Weights of a small GPT-style language model, trained from scratch on English Wikipedia: MLP 1280 ReLU.
Each number is 50 + 12 x the weight over its row's rms, rounded and kept within 0 to 99. Layers, rows and columns count from 0. The size before them is the row's rms in percent of the matrix's.

# layer 5 MLP up, 1280x320, rms 0.0949, rows 871-891, columns 80-159
093:64 55 60 29 58 64 60 63 67 68 26 42 50 30 46 45 39 29 57 67 42 53 53 56 59 64 45 28 54 61 78 27 51 53 25 46 37 52 57 49 39 58 59 72 30 50 39 59 46 65 52 59 44 56 33 50 58 53 51 42 34 39 45 36 35 57 58 27 46 43 72 51 38 52 63 48 41 51 42 43
094:45 31 30 38 58 67 50 68 63 46 51 37 52 30 56 45 31 44 57 50 36 56 52 49 61 57 56 72 86 48 44 45 51 51 76 42 45 53 49 39 37 43 61 63 53 45 39 59 40 59 42 30 58 52 51 59 58 54 43 59 45 66 41 46 54 59 52 47 53 36 42 44 55 60 68 69 33 42 66 55
105:40 30 65 55 66 72 49 55 50 49 60 57 53 45 55 57 47 39 71 51 48 56 41 34 37 55 46 49 57 23 32 32 44 62 65 43 61 51 46 49 63 64 47 43 40 38 42 58 49 49 54 61 40 30 60 37 47 74 47 42 36 63 48 41 51 66 45 51 50 44 63 19 57 54 76 40 32 37 52 49
110:37 39 49 64 64 78 32 60 49 34 36 41 70 38 68 43 47 31 75 35 67 43 53 49 35 51 51 36 50 39 38 31 64 44 45 33 33 42 54 33 43 26 33 45 66 37 43 47 52 35 64 52 71 42 46 80 42 57 54 37 65 27 31 47 59 68 32 55 42 54 54 55 44 54 60 50 34 50 71 41
114:34 64 64 23 35 57 74 36 40 67 42 66 50 62 37 51 49 56 36 31 48 56 74 47 48 44 73 51 41 33 47 37 59 44 29 60 45 49 41 52 51 62 24 58 40 35 59 49 41 47 44 60 60 47 59 61 62 68 42 26 41 47 59 54 36 59 44 42 65 50 61 35 57 74 63 57 52 68 44 56
098:57 51 55 45 30 54 47 76 63 69 56 50 59 44 55 82 32 44 29 55 46 53 58 50 67 56 40 42 41 37 50 58 60 64 75 57 51 43 43 41 56 45 51 57 54 41 50 49 29 46 42 60 55 29 55 57 77 74 54 69 60 56 41 32 73 36 60 28 61 48 37 47 47 80 64 48 42 58 47 50
101:47 59 59 56 41 31 48 48 65 59 46 50 59 37 60 51 66 52 62 47 48 62 58 54 40 31 43 38 69 56 60 51 47 54 43 48 59 35 46 47 66 63 44 50 57 66 55 45 57 70 46 71 33 75 38 51 31 24 45 49 68 68 65 65 35 69 70 55 66 36 59 60 51 51 21 51 36 34 46 34
107:54 36 46 54 32 66 44 49 50 63 47 45 67 23 42 74 66 59 56 43 57 46 55 47 45 40 32 36 40 49 41 42 39 41 44 36 34 74 42 66 52 55 44 41 41 37 28 63 59 62 68 42 50 53 80 56 57 43 30 64 39 46 60 43 36 51 50 31 35 48 51 61 33 44 56 62 57 45 41 50
101:72 36 34 40 52 51 75 34 65 63 50 47 65 40 66 41 47 38 35 46 68 41 64 45 67 53 54 41 52 69 45 20 50 35 49 53 58 41 39 53 63 42 23 63 30 48 28 61 48 25 52 63 45 40 60 46 65 40 05 48 35 35 42 51 45 36 36 41 42 54 56 44 46 66 48 29 27 59 40 43
105:69 48 47 42 44 36 60 51 48 34 40 50 44 46 68 54 50 59 35 37 50 39 71 48 31 38 51 55 68 65 57 50 53 46 59 43 58 59 38 35 54 42 48 48 68 58 35 52 47 28 61 50 34 52 40 48 45 30 60 41 68 58 74 53 48 63 29 33 76 49 55 58 54 51 35 46 43 62 35 59
101:34 38 60 64 64 22 50 62 50 54 39 46 54 39 74 43 52 47 42 53 51 32 79 50 54 32 44 44 32 71 40 76 66 85 30 58 79 43 29 91 60 42 32 53 60 34 43 37 51 61 28 51 57 44 37 60 28 31 43 64 42 39 52 33 45 42 55 45 47 66 57 56 48 46 60 62 38 48 32 57
094:35 40 63 56 41 47 46 60 49 60 67 41 48 51 63 33 42 56 61 32 61 23 50 51 40 60 56 69 63 40 46 44 43 50 72 33 52 54 41 71 47 40 44 63 58 40 47 47 53 42 62 57 59 40 44 48 32 47 59 60 55 49 68 52 59 51 66 43 44 39 49 45 43 64 29 64 53 33 46 35
094:58 46 46 48 68 29 37 33 54 46 58 50 58 80 48 54 50 63 66 38 29 69 58 49 59 63 70 52 41 59 55 54 50 39 45 41 41 45 41 65 54 34 55 64 45 71 60 57 44 72 36 55 63 53 51 55 49 44 33 66 68 37 65 67 43 42 51 52 47 38 61 29 42 56 44 54 60 57 62 42
097:56 51 37 52 42 61 40 62 44 63 64 37 33 78 31 46 52 42 29 67 43 45 38 63 50 60 62 35 45 71 32 75 49 35 49 63 58 68 52 56 45 59 62 59 48 32 45 52 35 43 35 33 57 47 68 45 48 65 66 76 55 54 57 27 66 53 60 63 44 55 48 63 05 63 79 58 51 50 58 52
096:18 56 30 58 29 67 45 49 41 71 73 38 58 56 44 53 35 43 54 35 47 61 50 56 66 59 66 38 47 49 42 47 53 45 63 82 40 44 68 68 26 37 47 60 34 56 53 56 42 59 39 47 40 32 23 47 44 44 34 49 70 57 44 47 60 48 68 32 67 71 56 39 67 55 69 56 56 30 41 52
096:78 54 67 39 59 72 56 44 42 59 54 39 51 65 48 75 54 44 37 40 59 39 44 70 60 60 38 43 40 67 53 48 67 46 52 61 65 52 55 73 60 49 71 45 45 40 32 49 71 51 42 49 50 46 48 72 42 30 51 31 45 46 37 58 51 53 43 54 49 51 53 52 42 74 43 26 47 56 49 56
096:68 56 71 29 68 39 52 64 56 62 54 32 55 77 49 25 30 52 43 34 56 49 53 43 55 42 54 55 26 68 81 48 47 57 52 69 47 47 49 51 47 44 55 41 49 60 51 55 41 66 54 59 49 36 50 49 45 44 41 64 61 46 60 55 61 54 60 31 51 64 58 39 42 34 29 44 46 59 56 52
097:23 58 54 58 54 53 56 51 45 47 47 44 28 53 34 24 62 39 49 64 40 55 49 66 49 46 63 30 53 77 66 45 49 57 47 66 37 54 58 32 45 47 56 33 57 54 63 39 37 62 44 46 31 54 40 51 54 60 35 43 68 42 35 56 49 56 40 35 33 63 57 53 75 54 50 30 48 38 41 66
094:49 62 42 58 63 46 33 40 38 39 64 53 61 70 56 47 49 54 53 48 47 56 47 44 56 30 56 48 51 71 64 65 50 41 54 34 45 41 53 40 64 60 53 71 49 71 72 67 40 44 26 46 45 50 42 48 43 43 43 46 48 51 52 49 56 44 68 51 44 49 59 50 59 48 61 36 47 39 41 47
109:40 36 57 54 45 65 58 55 47 40 45 35 29 51 45 36 53 29 26 65 66 39 52 44 36 30 41 34 56 53 58 36 44 58 57 40 51 42 45 50 44 47 13 65 64 33 29 40 36 46 49 28 37 61 54 53 40 45 59 71 39 42 55 49 38 64 45 61 48 47 47 55 45 37 46 69 47 27 39 42
095:64 76 47 63 46 52 34 46 42 59 45 29 67 60 54 47 49 61 36 42 63 54 52 40 44 57 60 71 46 42 55 52 70 52 52 38 45 48 49 65 41 52 50 56 46 52 32 59 43 34 16 59 30 50 55 42 51 44 46 47 64 48 50 21 61 61 37 12 47 52 45 45 62 40 42 54 32 44 45 67
# layer 5 MLP down (transposed), 1280x320, rms 0.0918, rows 871-890, columns 80-159
095:36 58 29 60 59 36 52 51 50 52 42 62 55 53 46 61 50 64 55 45 56 34 48 43 62 42 64 80 34 46 38 91 56 53 58 57 58 50 52 67 54 40 54 39 51 26 42 51 70 40 59 53 56 44 46 43 60 57 61 36 48 57 49 66 53 54 30 74 51 44 39 63 42 50 56 40 49 62 57 43
102:64 68 49 71 34 56 28 40 52 63 39 47 58 34 35 51 49 46 63 71 67 76 55 54 52 34 41 58 76 66 49 42 41 57 79 51 46 48 50 53 50 44 45 53 34 48 63 80 57 70 60 32 53 38 49 34 68 36 51 66 44 60 35 53 45 44 61 15 30 54 45 51 65 58 37 39 60 56 48 29
098:59 68 37 53 46 44 46 45 41 41 39 53 65 27 68 66 40 38 41 24 40 46 52 53 57 63 24 46 63 47 24 69 33 13 31 61 57 55 25 51 72 31 63 47 70 53 38 58 46 39 41 45 41 49 43 56 46 38 50 57 38 39 47 42 62 45 38 40 62 70 62 45 44 47 72 57 51 43 58 56
102:62 43 53 47 63 68 26 43 66 46 44 38 49 41 77 31 36 43 60 45 51 51 36 58 27 38 37 50 47 50 36 33 65 38 46 29 45 56 45 59 54 40 46 68 62 34 49 61 42 66 26 62 43 54 47 66 56 55 39 43 63 47 51 60 35 60 24 47 41 36 24 41 47 51 53 52 40 50 53 58
118:68 44 69 55 24 56 60 52 62 40 37 41 48 52 46 55 45 51 32 68 57 73 51 49 41 37 40 50 60 28 43 49 53 41 60 55 48 24 62 66 45 52 40 46 40 46 81 47 50 58 65 54 45 42 61 48 61 50 46 61 53 28 40 44 45 62 56 54 62 39 61 61 54 47 34 47 63 58 28 48
103:45 65 40 68 50 49 48 47 46 33 64 50 47 39 37 31 55 45 66 59 22 42 60 54 58 39 32 48 54 45 46 63 52 41 43 40 46 36 29 70 60 47 53 53 65 68 48 56 40 60 59 65 57 43 40 19 40 41 71 56 49 51 43 45 28 57 57 54 59 42 36 41 46 53 49 52 36 49 48 81
107:62 54 33 49 29 32 53 74 56 57 49 57 43 73 30 36 42 48 50 52 32 40 49 24 55 35 37 65 49 51 50 49 48 59 38 66 27 55 40 46 68 52 54 45 46 49 43 58 58 37 49 40 48 33 49 40 46 43 56 68 45 69 48 40 53 45 53 51 56 46 49 42 34 37 44 58 39 53 48 45
119:61 33 47 49 38 65 79 51 69 58 37 50 60 41 69 52 41 37 64 41 70 26 44 61 53 47 53 61 72 57 39 39 51 46 46 52 46 53 58 30 45 52 29 69 41 61 34 61 53 63 61 29 45 48 37 65 56 29 55 61 57 65 58 26 41 47 57 49 73 50 53 77 54 27 59 44 46 21 51 50
105:56 34 41 50 47 51 40 42 39 71 57 51 43 66 62 62 53 39 72 43 67 46 60 44 31 29 45 46 46 45 62 80 45 56 54 29 23 65 26 45 21 58 69 50 46 45 39 49 51 40 40 56 54 55 47 65 88 64 48 60 41 49 60 47 55 34 57 57 41 38 42 46 67 51 47 61 28 60 35 85
099:38 62 42 45 58 48 47 55 43 60 61 17 47 58 43 51 44 42 53 71 65 38 44 62 73 49 46 64 42 63 48 46 52 38 48 39 21 51 42 55 53 57 58 44 59 32 53 78 55 53 46 33 36 25 30 44 54 56 43 69 45 55 33 42 57 47 45 53 43 65 40 51 49 67 36 40 51 63 51 56
107:55 51 49 60 47 46 42 61 69 74 56 55 40 38 37 36 52 69 52 45 57 50 46 49 47 63 22 61 51 39 48 42 48 52 62 47 46 40 20 39 57 61 53 51 52 53 56 74 34 51 38 77 45 57 65 48 72 56 51 40 52 61 51 50 45 52 58 42 79 64 49 51 43 60 71 66 62 43 40 38
094:47 63 59 39 48 56 34 43 55 34 57 58 58 34 35 75 53 44 67 78 15 34 51 47 48 55 35 45 51 53 56 48 51 66 52 58 59 46 54 59 33 40 65 43 39 50 50 61 86 45 49 69 44 50 59 38 48 39 56 48 47 71 48 41 72 50 35 60 62 50 54 38 18 40 58 28 56 56 32 38
105:50 55 48 36 54 39 39 49 54 66 60 36 41 37 66 32 40 48 44 44 58 67 47 34 62 42 37 55 53 38 21 54 42 75 52 46 62 45 30 39 27 37 41 22 44 56 54 38 58 68 51 45 40 31 50 67 60 50 41 49 42 55 51 54 41 42 67 38 51 49 42 49 32 31 50 51 50 40 55 46
093:55 62 42 21 57 31 54 34 63 49 36 54 55 38 65 26 40 67 43 51 64 59 63 46 57 46 59 72 50 58 65 44 24 52 49 61 37 52 44 60 31 62 52 57 56 43 22 52 46 58 66 50 72 55 49 52 27 43 49 44 39 51 45 70 25 55 43 39 50 35 54 57 47 38 39 48 50 29 38 53
089:63 60 52 57 29 36 44 49 50 58 40 40 59 35 52 38 30 54 37 53 45 22 26 42 43 34 57 65 60 41 61 29 72 48 42 58 54 30 54 58 76 70 64 40 35 63 55 34 50 51 68 69 42 51 38 75 66 59 57 61 38 43 42 47 48 61 53 60 45 43 17 37 63 54 53 34 53 58 72 52
095:68 65 51 48 56 52 76 47 62 50 56 44 29 54 47 37 41 33 28 47 59 80 29 63 44 74 58 35 62 60 42 40 49 42 53 39 42 47 46 32 47 44 71 62 66 30 51 45 31 53 42 50 35 47 58 40 44 43 46 62 52 58 62 52 36 70 36 70 40 47 59 47 33 56 41 13 53 45 31 53
096:36 60 38 28 48 44 73 53 43 56 36 56 54 49 32 63 45 31 58 52 51 55 28 67 25 62 70 66 71 49 50 65 64 46 75 62 68 27 46 46 39 59 50 33 34 57 36 69 65 53 44 68 26 69 45 43 48 45 64 47 36 57 63 44 54 53 62 41 55 87 68 43 38 41 51 36 65 33 56 54
099:70 43 44 53 52 32 56 66 37 57 43 52 53 39 46 39 48 60 73 54 45 28 44 59 35 48 43 40 48 36 50 58 50 46 65 47 66 55 43 32 48 39 56 72 50 58 41 34 56 71 44 51 44 32 67 65 49 64 55 54 51 52 49 61 48 47 42 57 55 37 57 50 60 44 33 55 35 67 36 39
102:55 39 35 70 42 43 51 57 47 41 40 70 50 50 61 78 74 49 23 59 50 43 50 46 51 49 40 29 63 61 45 44 43 56 58 43 49 42 54 48 57 64 38 36 42 20 70 48 50 61 47 25 54 49 51 36 44 55 55 45 35 53 67 27 46 29 58 50 46 39 53 44 47 64 58 48 45 34 41 23
091:52 70 63 37 47 41 51 60 46 26 41 63 62 57 55 44 38 45 55 64 55 71 56 60 47 49 24 52 70 61 19 43 43 39 26 65 41 46 34 47 41 41 48 38 37 65 65 62 60 75 60 47 37 34 56 34 48 40 76 48 53 49 44 50 49 74 38 56 18 57 71 23 47 51 56 51 66 32 46 77